Weights of a small GPT-style language model, trained from scratch on English Wikipedia.
Architecture: RMSNorm before each block, rotary positions, no biases in attention or MLP, untied embeddings.
Each number is 500 + 25 x the weight over its row's rms, rounded and kept within 0 to 999. Layers, rows and columns count from 0. Numbers have three digits each. The size before them is the row's rms in percent of the matrix's.

# layer 4 MLP up, 1024x384, rms 0.285, rows 125-161, columns 0-127
109:515549519478523476522474515544504489491495503490523503535497482494529532535499504494510479489465474507455488436473486516542495462457510502503503547477516491527512511544513501524539502527451545497515477469519466512511516486525543504472483499523482502482502454500495491481496504492483479504512412529521491483503511474484524494486487460513498530440475510505481515507521474500481492524472
111:520457507452492448506487507539504520522480502490493480504446494497546498486470567476530476476468484513483517509534528521560517475506533515515518476490513485497503502503469488499528460478484496507548493496504487518502463490475529537454471544516504467467505488487535469469495501494520480484479519493456475474473493512479442498485528477509464526503509507470480511509486453493510488460489
099:446475483502527498477549522533493503506509503501536492512491545450528487508506520547534490496524511519506525549488522491483521465497488546497496464481513520537504492502525513457498443506495531485515494473473501501498471501488493510470490509497459527548488517491532496484532483491486547567473506493472523502476500534507503528524491478469473475511477505538488471513480460491512502524456
103:528495474486503492503515510464508508506476463513510493529502481501511531497508494467483497497478534507519511545490478488509507479486512514525519511526516487436513497529496482458532512428502534490509472466520487498488507453462507497477501512512513514466500488534533478514486510533509505508481442465511464510466518458504563504464484438507482510498510475465488484489544484496480526476482
099:493488538486504549508520534465464500524465521462508530487488515499463512472485499550496501428477511411533486468524485523484469527500502464441484514523503560489507518525442481468494534463484492519518491482500505481538498452490516469482546505505519494477516490489534520526481468487458502498532525478482498455521511533523520466467517553487491456528510528512484543497450511463523507515505
107:520496554523472520489515510474503465492481554504514525476478513499458495518542454532516503552500512472494507478501494506505518489519500521482526508501486497487517515518549499481511480476548504540506564494530469513511461501462518511525488461518530532537476532500533522516522529466478513469519480513497511471486454491474468512478490491491499474498517502512535501463516518545456498524544
103:520489487519556554539487522533510540491483493496514519485513491498529524516497466482462501499464521506507523499508497489549478486470499502506507552499487483485542547519480505529495523512473488542498509472480488468526501509478491504508522498495482473488455481520495519476508521495529550493472455517562537499544490492475513493504511489472499459484486504485473439500490486512506530530515
157:516518506526528510508518495455541484506490467492483493493510521516506523517518444500495495512556473503530486515446488496491498488476488485511483510532484484480500511545516460500486518528517477482475576461511506473505483478470505509519507477496527473496514501491509430511499487542479473498507484443507512539501558530469513525484503553502528546503517463540509505507475518485454509528497
101:532476509518505478490493501461464507533489522497489492558513483468463480512481528493525568486524482532533507558483486500502497508547494489488499552475524515529505490483469461478474510447521522549511490449509480482498489531476480529506505482511521486548497571532486482486537462495517507500458520515501531501479485490504502523506505500509493507560494507503490554498496508515514483516465
100:513535506468496503460492462489510509476474516516495510481493513544443487490536497522509507516506475498534508506508509484506525461531503528482513492459504488507468507481495502479518498526498462524526495475493497475536461520488501522547521453507535498537540500510476455475548506519512507491533509487535490489477480537518496500533509520442496511529510519521496495514516515491542497497502
101:528490505459475490490497510497440508509523522550553469487468512451521477488507524507509542501525496481517480505471522517505488513494490511517473577476526525479493488516496504510509504497483509492486538525555487525531521536465498506485531488508493497473517501471532492478568513533499524491508451491510467496514519527474508540474481513476539528491524475525512497492499493546455545479470
099:526480515471509510520469502478484452481473523478518484501492477444519479499556455504459446503494520476516503518517544462481526533488519526499479509521532506487520495510500496502477504498526489492519494535524487517477509487486492498508547513511534452499517508491490507507489459527482489477531515488498499457496505527506507467503483473510494528489474497545485476498510487454531490438545
104:482521517525515483529458504531510513489494541481499529513518496502499547506528515491473489555496496492519504502566490534519498462498523527506521491508507498490532539457515546534516475509469495460526525500503533497521516492508499469518490459495503461509490493469488501510477551462489488480540500487511488489534496488520514479534493469491464523558521533493509540446537496533523509496477
098:511529451490494508509518495503490520523507482503458468474493484478510509496502502504476454498481522472513509435490474508469496529478525487494523483514539452479465491503460463473484500489505515530548509495535532479508492454476503490523540504523471451511518506503498464513504524515507509510479497485511490519534568489514504514490509508520477472511531511499500501496505491489536512465503
102:487522507518497519506482507468504493540505473448496474531481510419481539487492492520478512481482523488514461515514499514476473507500449509487495512444523516490512517498500484498494507540512513527501498493502520483514500501506504500489476528488523486482554492472462504518484529476476512471504495518495474536498494516482529473495473568565547503450479450476500523472525478508489467489497
107:485478522481542549479501499494475519532543487491551461496528524521471516493489477489519495510492551501505494479465504491489482491466504440506518477475489475526500528488513490550510458506486445467502506514448540498463468554444464551477491536510453486498490533507534511497523519485479554506498530497489514520445481534523480483488485472506544490461530501491510547456484497487461529505468
101:486472531455521496477491482514528532538519556520482544502510489480447498472505517524490482486498496462512505482502502505514485540469496478478527479478539520556528520500520513440499479479559509496491524538498506451512518549483515484538478506506505528505484490515540495511474490497511517482424525486493457523483505481502447502515499477525478492513490486489508482498497504517518525473467
102:504485506505474496468541476570478504541557525512432453491531514493476518455502489525516527516507507475492461533520508474483484491500479484530525508487476506545537483486497438492491494508473512473520505482480485431495490504501506490511480524499491467485494539523521556494490491461505506502480491426481504490518535500510502534530488485491504526483471500474487506503496504497542508516512
107:509510482484498493493501533530517512520534549525477544504485494499498491497513541506494515532491520490535525481483518479476483502541514488487503521517468530527537512463498462510504493530523515480538518495502514474512513550516467498514494510519494482515506519495475482537482491533504519530529459497453530526505504481506490519503510476523499483501505495462499502478485496464467497458482
098:503530486539477503505483489447509492528520498505509483536502523488460534540481515511543488570506503492508484470512464520529497523511485483527533510511520497479491477484512495497491455480502495492485493536502509490475444498481523507513480504501464485492509486462484445539494508460529517515507499509491529506471502474475514469493506491513516489490489449430537537503472497517434534501555
103:471500510494488506510518473501489501482482524513510497506500535463505520484481514456491534466544502564511473475493471511539469464528493499479516487494490538519580477513487484530467487495462459475466498495521475528478483469503514524476468554517501469451527505495496540533475511495460519483492504487496484464517488511498498469475455497537550485515532526488498540553505510495506500515457
102:506494506506504470503490487527470555466466449518466537475487530500465456498529476586481475507458509516504484524477516489547473502497435491561501517509517533520486444494523506482481489533496468477542500552555503534506545500509483477482521509501521502498518480470500511505510510508516504481528557499520457534537484485492476469515510518503498476472461484483502449513560481462478523510492
102:465537489459549510496479485516506499501504475477445463485506546495470509457453526499515504526487514501509515525469516504557500526550479553480505511522450490476506547527517479472520486490464521449495490476515499548468466491484460502484471507502528507494479470494482487527531521502460471507565459478493476494498484503533515522540547476493426511491499491548530503507464508539545512492428
096:490504461511495477542523524543493497549468547459511497475502476501538491493474509477480474464482489484431522500509481500503491503480490496518492497511522485523505464490456513481496531488479512509544494507480472508493471515482444504514509500490468436478475437512457492534484557469492509474499473489511490503486479499498452495521514477500512462502465488514508462475539479492493494514518
103:496515454509485524493476518504513477526511487508492481485534466508518491500494479489501481520497495532471499513464492494489516455506472498524465552489504519465546520421495554495481514518507525458511514513509500487533531564513461467490502517480491494488497482492502560469493490509502449526515531517486505487474565501513513498457493495494510423512483501497473548505467482494514495534525
098:483458522513511519494535494535473499487537505458526494516487513520512499515498538498498459481499531449538485467501500523496475527539486497469596536500516522512444492485464496533507461498539455504541474524503530482508487536469453490518501465496472465510522505514531469501459506460500467505510488494483495466504482515522506540494521501463529514480507531517491502455475465478512473508487
099:520458505506504465512528516507526523495495466505550447521476516520501476495515540509504522519500484549515500484492470504498525474543519520517538493480463490504532504488518490476460505486488518478512513432516483498531550475488509471470482543478502475521497535473469429519520500465499485523513523463507508523474496496503465479508532453519475491454536506496535451528513535503432460504453
100:550475532478451520527544501507500467530502528508500532497496529481495518488519543482549529502503509488473506475519534514515530493497514480516521473475495489439513459513460545500506518510526519490465513457511533484522504507512510478477566527491495510500483503462514498485490516473470517500535486499507495483549511479508511488451511521505471513471474478518511483506465481480488480466542
101:475469521521499482517543551470468519497502486460560540495515490499532481514484484485506478483451471506498481503451495526465501525507527473483519499479470492516538510500498497515484491526473488518497481551501571506505526512490483496490485544480493516498449530481500542496533511487488504523484474488516513504505510483481488505488465516509514496471450515464461522490485512520490443496481
099:505412474455469534520506530542463507464468511501525506475502516503538501488511523445501493465520517511546565493518512443490535495507515479514483489575536517497465441511461501513485501487526489524456444503509487475512471472511541512481483538495520494493468473486504515473451544486495486463538497463536499496527509496460513499499475489513510479528492503516480479539519480519490478526467
104:503491484498491485513515468492516480513468481510515492494498492485493500523518482528523513480503502485463510474501509511562462499495480455513499531478529518485502467466534450505445482481459522465472503517505488511478521470507497476501500488493485521483515526519506503502486546506497552508557525497560489491516533480459513473501521502522470472461492456527507562516517530498531495483502
086:499508525474511496522528509509528454529481520461483516467477500483516501519537493510503467481491532519496510502548479490521533505485511474477496516489485478490487523533498476481488541462488455512509481482514502494498493546471509453512516487484552510523506523449511482454475511447497524468540473487452449475471473520525497479500515486475526500488468502501497492494520462503517530493522
102:477550491458506477487478463487484473502533500477491511541491464549519494508464515483476519531505517514536515474478530514520546470508512500513500511480528493514546519494502493523478525504512553537445508512459492525497463496516502482499483519496456513500502468481482449498497490507489480457515486576468512495487530540518511512516560476506487521468512508502478548476545528536494464439522
097:520504499497488469462465482485499457511490489473500509490511501467460513535509504472479532504499496442500461510499494514512504470490503539524506479501548510533543508488491509490508497526471490513509473469497537510479474512520469543500512486502515456493517486471493525479515516463519463506499526494525486527523468567518511534489504514497479500485507518484483492440505511502451504512481
102:492516488485530488461496506507506523505526452454519477495543558481485583518503478495530513499516495493441531508552496500544495528483518496480488512488529533500494545500523503467508475540473500481472507473487500512496495504484521530556499484495489487494542497435514533513514478508502503523512489518516495484464543501456491513520508471536501562498532503497490508482515509482494458491511
105:488463520547486517505465504511535489524530522491440490502502466505483501478499501481493482484514500509515445495504548503502460469493493488495440493551500514434502491540497477452504493479481508480517474539506506504464514489499484494507522487500507489526494472467502494520482550486479494433498516493501454499481499470453469441520539477523533476500516493520495511482458483502499536491497
099:468490472445513477480479506499481512516499513491504477512477490516536519525533523505525537459534460506496491521508493482509485516487456498511547491525472501480549562510466480496538484533528488524505480503488477506522494440526477502492498506497489514496569489483504506484533465468509514482469490513486489504499552489533457551514505505455512523488496542526472485458500494524477525487521
# layer 4 MLP down (transposed), 1024x384, rms 0.262, rows 125-160, columns 0-127
111:478503472456483546485494527506468491497490492474525525509475544496496530511491484537516466490501498539482488505491462485518480487513527550485527473503513548472482464455491516469464468493497550516511519548529470477511514507527508488521530480435539487476517500497499474495456459487506461538487539501504472520492531535492510475467483482490482499471482497483528468487526454498508516467494
101:491529506489483470478503499509485502513484507480509497510495495494530517501463492556523496456480497520509501476508513487515504510490501475495476497519469490498488503484484531508513496501494524482507533506525500503486506512506490511486480492143513530505477521496529487527516498522524498489519472480480488510505493524480471483522474481501515480523488442489484503512501476518484477509500
097:486502489514490502559519457534455482485468477509507518498521531521493518466504548511485458505515509489530484449489515498519473478504457526507477518528438460532513526516550495536485489481535492528519497504470515481545571496539474480498508453579479526458497522461446472505551485498489491498507508450499499509517498492467534506467511521501470495510515516457483485492483505473501483478531
105:523495517483502521527493475450534493501527551514521477543444567485460499491514466486529486466491555457489483513499469482515464504508476508481484519528484482527501523509490493477514495528519530418521496518480465513507490503527500522489488515575517493486502486536489508537530526504497494461495503501463512494532480526503518474507533501495492514499537568518470549506480496482504505501533
098:505477503510507535457485491462512469511484497529533517485551525468511497514477509481525508484513508479477518515482482516509488520497515471503457500540523511464537543544509444440466521467484533533523490480473492534496514485552531458506535467413514533530533414449500480498500501509508449507511520489513500544455520470490507492533527505502496479479496510421472512488490460558484505497513
108:483490508500471532498525502505537525489501555513493505493482495477487491542497489488447504503521540553499452497491487519521488515516514505524487495518517484540492559489534532494455521470528528503482505464549474451534530526505560511505447529441487498473482503455532477550488474512544489525497468574463525468477489491552505507473529486459509541515541478528514479498501476511527514513486
104:544485500521499532503518483475519510490531482537513462477511492504513509511495541473496471495517511455551513476521533515488530458521507518502524528482475528462529464523466533491533526497469508462503508503501503456502468464568472482491504498456511483509503515522478489486518518442521490516528480485546495504474511498505535467513546498499540486581504466505446499511472507514490517490498
124:507507492491542528504518512480480478489508500499486514515495506512503492513525479477476491521515513532504490506500493501518498510482497490499486517503491517477483481493486496516513501469496508489500514489523477511523510505488500488524504491897512489505491498517510483515467499486480513480509498502540500503505494512502515547493507508511502500496502503481515494484515511505483511501496
103:473493480491480540517489456471518471532480502465531526507523502476520502496542480532493501522508490526483493462519502437494508462517515509510499531479513510503470472472467517480455495480509470522534527495538502523460490496488483535481507480437453506515558508494482507521485469483488523481492538502525494477522493508520534480521501506508519504522516516524489472486513516469501540515543
101:487527496470488506541503474487507517502574541470475509553530516503561539488472496507468519465504481460537475481502516499533499508456490486497501517499506487503497490513507500510507524467477490478515514480529456525436509533515558500510476477579502521493563508538494456483479470507516497502505501537501492436487561488517535475515510498498504473499494493535532519548537497509519470482478
100:505476505466520474471516491505528478496491499493484521501505518460456507499527470492513522485483485474506431503506481504496489548502494522494534508480530519519495490500501469508496505504523494479494514491529500493549513482519496492500480494605484504486515546451448508462500554477469536489486493493505524501489421495535493561505503511473505537471521524509469482483518505517441471521495
096:467540514486495497484525478537503492521518484508515519501510530502519517467499482490472513498562516527480475525508505491473497506461512513494493527491521480508504545465512511508489460480489461488477540502520491536493513483490447512504500528384475480486518467504460485475503537518483503475480482495457500529501493495491560494494532506561514492505504541515490520522520482501482496436505
096:482505497516450514514474489495486506498499502526504505508525493484508510519528519471515500511506507512496487490511517509514490504470536496511507446501486566529513529471525487480538499478495538486520551537537501506510504505540488532491481502302486508506473525499485475515521465490488467502516519505471532507506504460524499510516519500471511485486514502504485513507492514479510473515493
103:497531440527522487525517526481480500500520500515523508507505488488449472476521502490500457458507526511525501507484523445515472477480503459509503505547537539466470487527493525498521503492460553560545505493487490479524502493503489489571486466515455536459520508506510482481501494492506527472503497511464535548449513502482494515524520481480475521488505536517500552538498507528466582485503
102:465518472525468511488468547520552473491514506488511490500512497464496531466476494438495556513471523498464507527478485495475499494534506500486555471511500499459482482465481491477486515510486508499512501506508500489460519510501490492493432494346490548492481418516476535492517527533498540517503518473490470480502524508531541487477534524467519460462480481529502526503510503481469505515469
105:496500480509474485472532533530527449508515548541508511460525477458539521507525507514493500509518504497482497492487477489510507535536521508494500486520493527523506440515468466494529567510481531524508512501510467497492503517495537518576493506563508459484462522509504455543463507531491505493500481555503474472504517493542498507481495507442464521506529479499522482449506533486507492472449
101:495503528471527486492506496519495496525513520507506458505507460486502515480501488461522514530487492496504554491510505481469510491531477501505501483527485470524496546467485471463536521485535438510526482493512459539504465465479476510539468520529497525493471454501472503564544527535506529570500471462543509492520488531516503500488542493531509486519503454515489534468527509505493533477463
105:476487532537512512496493522479527488465528491505521502548501513476503528482480505470473543536453501538543466503521529483482533488523564475507477487487474491496440501490459494514510509531511502521504546462496493448498527524505487468529479488435517507508473425529538494487485496497471519484542500495539496509511494511490509470510504508537482490523492478500503508496486509528487531500473
096:483476537457463511464500485542506489492484504529532479443503493499510487503507515474505512466505547572501500489534474468496498478521514535515558500496491535520494489492488499540494490472509492518503480486464486489496460503497525478468509510676524491465506504472486540506503477471530495464468491473477514463519515516438486498491488497527478496501499524525490463490482535491503493470496
106:507542526500509483474471505455488519478509480497488486497489496498525522522548463567505499509496496502545508500511493487518521555485470483484514526496476509464512513554511458479502473484492500480499499519449466460525512471466501481493490477632483545522531534500491508487483515480467482522535511480476532547518484468517496517498444524529505485498498493503515487535506489472476502508477
096:479503514451521502518511441496528515515520512514482512500534515491504499522516458511510517469470465451505485524456459514521452519502509506498533509478493536491509523457492523518517520495541470495506501495488475546481492521465486497484482475631484518492535506478473503476521520438495508457506488502487534471529486484492425497484508529499484477478519457504527486507576466490513499530472
100:580485503475508452513506521524494494505518538514509502446486514521467466521520446528455511490449512482489546531465484537537508476472486484525486530507483504494532475496516496492526502559484528472543498504496456529494534505510473472485499485587512477461495494451509485479553525513467477531510534496474477508470491515502454485494497517530499481555507509468482481497504516436475488480537
104:491467546513507469501540454489468514519472532515534544514473488527463482501552440492509480509496564484486499491506494486444524492489529505491534491503511532502480492477506496516481509546511504523470501500514525485502518501508494478495487508655495476513509499528517511522499479456512468509504545483457525485497544486464499514511505554489510496468482441485514519531517510475471474521539
100:499514483511493452496478518493549475493513472539466479555473497520495499516500503494516523496512483480538559511503512516472537521493497551507483464500499506511543504458495513472496485522553504502538536508530488516510524496537487532511538496503433501518529492520441524489507523516457541527517530508544511511479512507501460477468519501455484456450461508540490510467509546491534474471502
100:538480467536551551506515572478510490479505526477485480497454484501533490468471512486477505525492491548461460502496486495490506522508519481522518517466479426528517511498518476494503505477487529484504493470517533501453474479504490534508498540449526514522537492506481511502521529479555484461545488509502485539520525513524496478468486488502459539479527531453491516489540456474482451516480
100:508543507496551521539497481484513499490474489470493484528484503509470506514505509533520530485496466491475500535480472506504482509495517493541503555509490487509542492450466503486481509484490486491495511459506532530458474513526507495526501482502499527528500505489461508471443470498476477500465548497519511488498512528515509472458556493495503490525502559466531505511517486492506504475536
100:481481478547500493525497488500508506523481493547532511509479502494504492527499487509474500477519523494501497486471504512488516496527474513521529478520482480502505498517536505498530438534503525486487541456507496544551506499488532496468470478443506488517476494463508476514513473460493562473483478471490500537513512537516480466494506504500507455508511514459504434510491535469531470495487
101:531491514473454535491513498532486509523505513482522538491492515514538525434508533514520496488451494509496511521489480488501492475471481517516507489516501515497501517526505488512457470489495516512554486501488512483509505479479518457501491482543484519495492453460473506509465509457504505539514481489522556426487445467494471486508480512479503478531527462455520481453459500506536506473540
103:493511459545531526473507476495505502507529473481492461495530519530507471522491511487493558470522475457487493479533508525543473477517502483525463476514473551512490523471482438494521511484497494470485518477532537497526504536485523533490514489499446531523508531533510483547524520491503466500484481538512534490505494461448498474529501508472495492510501495545533511495491522504478543510519
100:516475518488515469524491545530521492481511521477498503477538483470499525507487510503463513490479505477513496493499477497498523535474511478470525518509496498483523488557533505480481495516472522521479482490517453471507496502494504481507483480571488511493508505481487505481464500519501484486550530473468477507445497470499487436510486495524465485508484500499494495473459509446505466550527
103:501516513493551486463523488514468542438512511512500512498488500502514475521527528513477496477501534453543511506482478497503508487521551513536487493445509534496524457481520518465482532545452480542489475484509489487490508537556522489492481526579482471501452499464496486470503506444565480492511479485501494492520524484538493489505531492509504517531486521480520516498457480516485505523491
093:503504510519484543522458497515492510530501472521524507518522466526498510482521483505510504483487515510445510521512458500469478493497510499519486507493459500478518493539481512526503516527504547533539482462506498503491505500473503493491486510519513444494544525498495510508500535507521520533465467501487528504519524523507504524461546495481458526509526553488509444488531534504519493464518
104:489453521507530463511491513534461540492529510465494501476500475495509544467498460494497467508499529510527525516534470512475543476480516520523547469465498529467468495502487483465492515474480483492551504487492496523504534525491478516492495529518476480515516493509453503506497502465457465478509471490491516474493484490463478519539483514498479465487513477503487537465475531425492493500477
100:466465491548487459545495482507527461455498486468521492480509521493473492523522449466479531480495506484537503515532483481538513512471494501515520517475509516506502516495515502513496487526515482517548527512472469490474463524491502511477461487420496516511508469501515489505503530462477478523518534508518509525464518489576467517485489464523503491511530448471473510468524483466502492511494
101:486483468532487506485544519529522500512468537537503487534505449503525468524500498452468479487536500483545479467527491494478496526463531479483456495461482522450455486462451513553516525518493479509543542503506486463532477523471459488477504530477474465498518504484509462486506493484492455534531548542491541552495494499522545469529505516461521474492476590501539498516513497519449539510486
105:497469521496519520497469505470516500537504516505500521518493468491468502499487487513479547487459472464493534503540507479462537488488505475500471495557494497468453510493497531499554507415467482443531483504517486485504459506536522544526510531495457442484474527520448508501510533508531490490504493499534539470522513496494455523516496519501511490532482497512491441489502500527480513515533
# layer 4 MLP gate, 1024x384, rms 0.288, rows 126-161, columns 0-127
104:505500463525504496487517507499502536484524480516473518492501521508487523499469475539477507499563514506509499483469492505454515470477446563475467464515492502454480487494493447476444514524518516532467517544541494479488531513508488504559486483500464472518491527448503489470503502502477487527516464487500498503470496517565490491500474472497503513558541513498525509458511475500469478563481
095:467536519475452518520476492537512461504477466528521505521487501513507488485507480536490531512544485525468494524537550473538504491494458545484509453492449547468466501498553491529495513446496509533572522491463506500471508515510507474481474467522528549465543499480489479437497475491496494519514496502489540513503506491506487519448488508479499493496569488491535495523510530488445542507495
108:510474472495514529484461542488476510505510514455517505469521513469494519515562523484508522482535481502550508472491524492471513508486493522534471515492513505496483431498491513471457541495521504539489488489470490473478532483491496509517505481514471510494506466467522509474469497442498480498472470492524523515494464461505500495522447464510526433510487502497487486484483461501527513498505
096:529500497518484523524502473473472515509487459460534492481480550501534492514490467500468496518467494503454480520476526509435509538478480527504520512516462486496511485508468515507487509462502532541464516511471489492489519518490552549474525490499522532499451464480506473501515517513509498465551472466499515489442498554485502522543482498504488495482523540508522499474492462510543521527496
110:547463508517472501492534525526511490475499475477506488517504545515484507459461488454532483474488499476475490490544493552499473504472498511476545523465477481509485547493517554537496514518502508503467510564514487521445471493524475490537507510493506475511529513518526504483501481491527529529460506472550454467484445479508512497539496485464500521517519540483489493498450509515518514516522
105:540501510481501489528550494494541505508533514480497487492524529516538505506495509538475485491518462509448495556461494508465506475500491514520522479470533511494496454498523528487528486449464492519476462472520523495470484475570467487468496458498514490550499478456486474518483498531483518486511489508508525488495497532523504494499499483510521493498532508522531509507500483464508530522488
132:540551506515512503523511481475549480501491475511484519501525520491504526514539443484491480532538468481534460526461501482508490474514503458505528504524492503483506486494503460514487513511491466502482548497504513471490501491466512485509536471505518477519498518488505437478486516529492470505484488456510499526506566528486511524479515543491532524518535493520523507498494516495481493473463
110:490491484536489468493460532497521514455536481503515517507469517476492464452484493504516485512514458494482496484494540516512508528516472456474501500524497486494530485514507496495515493524501491520468524470476490540538524547505507522502481503504521542532535477569518470475486533535485470487502461468503507550496486506499466519507568526522483510509531509519512530457487538450517589488495
096:514544495482500488509483503444485500485531557471539488484517492520512471492515502486512524455521493500579501477502513488473513501507515499460526511473500477514498505494467554536514507457458525555468475489508458512497483526513507440511481476500485515474534507487501484476528494500484539522515478492587501494479522539493503490463505506520487488516474535526507462522512497489489520510467
105:507536493538504469527549515479493518498485502475520558456468520515467487482510483479459531484486476476502505502527485508480505564495475464548528533467522507506473488475517559485472538532448475486495514510533489501473531498465489509470521465506510502555520469464511518502525556451457544457482468499495518514493477511494530457454479445525525546560512471531468492520552542504491522505523
093:478466491494488491516516441479495506492526498498495509495457509530512477504497523486508514516507472509532526456518554515505509500497497488460522500519492513527535540504499497519498498476480478528508506490539505471494520523499485489514528516494535484482480517513524489497456489539464481526538536479477555473525485455483499485499498535507529501512547523495499500468487466519504516546515
105:508469478461479485521485481429524532533506469544536504505442522546490510476493520513538504482509495514519492511468561457472493552494496499521504513485519549505496500504524468440532491505514520473496485508483506468496502464456525510463521502506540506537535512518525477502517530538517473494460480518518495539485494442514524524457489487505493480525515507497463478490456475549539497500532
104:495472474484456511512473444475514523494521500465520549434565519497558454517500532492508538489496542489533486537508501496541488534518501453523517482507502509516530490548525469477485515484504549492513496510504527516492501477516499559510535502498509428486495503517497498496489480497532493461504498497489468506455488485483507495517475517522527500465514490480533502477529479513472537501517
096:458503496464470503483486443496507480542472414512479488494490555514495448507542485480495476497540476485488518539494539535488483483482496506497468510516515501495537442484494476478468556471504464471498488468493475496505447489508492493488500476480508531523462530518517505517496512518510506489480532486488520466504480485481476509529551537478480522488508477492489489460470481499482505485536
103:538513523511519485518524493515556505499514473538492492498466518546532477548496518523518527499500494530485521518490470518567495474513481451501514550526487515542472519486461483542494518522519518492518514481488469503449517497506568498496535465502463528492432515518497486507492472510492508509518473522483506526498528495519486487465508482462492476485512547517537512524484524481477524523503
106:466509548487487477472467521471471479497535502518517506522489514503497501525524505514474464522528480464476505490507482530471485502490485537508482516530488495501460488540502500467506531539495508509497511476532503527528492501517485479472492521500530487491445517514444505548508533515460516536514501503520494523513483486529508496513519477492516538498507474531478483462496494465506465495483
105:536478529576543495549466523486511475500478520507494543490493501568526473501486515506504529497516513482524486527462525493461466468453492488467512485553482559521503516538475536503531506489560462477480477530519501502506518524526514503467483507489530477495510503485500527508519520498492507483514492549498495492502520524468496517533500493498525469515523570515504464484525494476479504498490
105:524503480523484498497484506462484496497512494526460531480425513474437454510504517522484530524469487532509533489491513471471524533494500528438534516520497484453528516504515529520525517491506489475504508542495483479535514553514476504535503496505500470472525520555482498499517480538462472465514458507492487478512480509507463498526471498476482489524572473476496522483453507484499501506478
100:505519444510543449470499432490463500491459515491463493504488526504468500503452542486534439465487504481511485485524510499502462539489474463509500498486527530482475508551490463504479503506499476526469475546493497509518548502482469479499479529478469489512523474487510504489491515529482490494456525518511545528496499462504510527488487504500501489504489508498478481491509532505495547505536
095:480482525496514504515461426468493503474542515514511504494495542456495486465483529478487504467502453503496469532504518494481474468501502510528515480464432543487516471550535515530475518505501494482487506485530476538499508458503505506508480507484519528445515502507464551499481535475494512514511499489484528487524476478484498496473498563496540495543513518467503520499526483529494531529470
104:474505498517543467518527563511502510515469482486547555521506458474479482490519520482470511510491474504477499537485444463486490542525463512513506515497485554480470490476522527532519460509465491506482487499567492479521508516473514478505581491536491444473502501484502527487493512492479446496537525527513497513483517461548468512514537461464535514503507497491502480498510474491526493498487
105:517491527478505546534469447517538430517495460504497499483501513504500508489478532495459533501492487495483514504490540468526484524511490515551494496518469495491526529479498468477467513449528520511477461504522479517536508529503514519509484506492521469520487489509511527523492474502509496479491475488463514498540496510467499502524579514518472494532492480515531516480497497596520490513503
098:495515505498497522501509495517484482567507510495502518522520482499461519520510510518467518538499494502437473517506493517524458542509508494493501528495498539494492485576540472524482494486488493519504472510503489498528483499509481475509481445478545480493503526524542483475530508505505503453512536543495480530513518491534465511501522458506535520505531502517495469479519493484449493477485
098:511454479455487555519501497524497515495517489508490568460517495519481536537531482501532532496530522515544567466511486531514490524547547482498508472527491538490521504533494478507504477493490496499500511516442476513491525503464459508466481477496482483442500511479483511477493499496491525507537494467461535486573468510516479513450469551463510489486545501513495503484566455477471513496470
102:498507483490471501535475464495486534513535467512484510473477528498485498486517513501496507488484528465494521531506530471522531478492483453528486511472524486533494447494464504474500501503518479491547533519531507478502543499525477511512492434517460536487517519500527492470491509488529489522471512499477474508491477489531493484553487468508520482493488491502548485455546582473487530489485
096:523501494517512488499500513511482532504493486468469514521535509452515489464473500466522491504478515493490491510519493455518496459492538503499485497480471467519469457463543528478473530488548501508471514530495462486509517487507532492475492430492482483491479525492516568499536499506518500497475438475512493507484492489521493498529455565512439540517480575483496491499550456473532506482447
094:492494468470447499506507472486548467460541510491534558488497529509511474457529525476496482501519450559454533494455490510512512523496469495480472501472484497502494507470492494535530499523492511534469484495544516495506547484513494452513523482515482519542482444510517510529475450520502520541508478519549539451472502480490423449505464458471492477499483491482505504490504479459533530488527
100:468527507509558519502471505509522458505528471499501521494469498524525514529486505483492506477530479515523501461502489488518472529520415518536530493532505469538526535489464509505473521517507484487516481506476554520512511534483530495527463519482492493457550556505529536529493503464523466544493519517527484493479501504489514447492496467470494517484500510493496466498546516537520504512526
104:539475510468512485515482498462486517499504530501485515478518539538492519510534527480487511522532528519454500492514489486528504489485487460527532507529475484478462475506503501509494564511532540485515468470501465516446516451498503527494500520480539498460492456496474490481469485471436509513531530466495499482460474541495479487426529548513547498487486498494519484509455494519479482494506
100:487509445513493521465529507487491512495486520494485551446496460487480524448460508518554493527501520528491526511477499474503492521520550485468525495485505503441522452478537486529480528475478501484488525490497524486513511480505489505505541527506512476461487497489494508507470462506521526513535504506503528496480503519507500501477518527468502509506477504524496528503512497533511473494502
085:507499501492515509509523482508507485515531522482501512503540490467465507462488511485477489512535485509501496473523553462470464495505475487486539497472539556503573486477489529484553421482514491491465485533497440520493487506519458507489510512492519517526491527479513488520485499507517472542487504520504505507539485479480532502554452524540528544535519504508507506534456516506480518474479
100:503497456507477530527522545497513499516520480494488532490524543477515492469477515520540509484491468515527531478512504518500486530505550505502512528511534517489457500538530496438509515519523503492507510483559502516481472491446470493536517516521469511561498479489518476505541516509481495486485447476489534481491534446463553553477495489493480496512525456480524506484485491509483500494508
099:500494486462566476493523500534489544489520525466562486507483508482519481495478498485512538517503472483445516469485470472482462486491491464505506476489524500540463472483517502517568484476518507512480485551490478471479528536495493493476503491485534482532525541517530495507500475514540524509475480518478485474503520514506551481495509498521485541497527473502480511517507522523526531508486
102:526495514462536487484534479508489480501465490497531499530495493506504510504504457453527548508531489535484516488512468460490505497552465546478482531511458511471509501510515504532503477503507500502541527467480525526494447474473524531479512457503509515447510505517524558501514450476497497483481489469506461527502530498511530496548490521549498551510522515504523477484500504496492495472464
102:527519521567516506532526543539500475522510471512486505502473525528496494499485485512491527481453506513456542535503527452520502501485518486462473554521501520463482501475498479507502520583526521528479508503508504525464524465467509497507525468502498492504479495483484480504496472501497502486473527522445490469506470539539492507536530472510463507531536499502475460433510530460505452489490
101:541503487515490478462480505518506511481521492494543491509502525491529473527509527491568483515492486482488451493461462533513536445478505479484509469514531519492498513512547492535509470519536467493536480507494494534489476470518471471485514455477479530481503464526520514559495527538517541516530467458481521495417463493490474491483450497473486536491477556509504539492469487541522513519524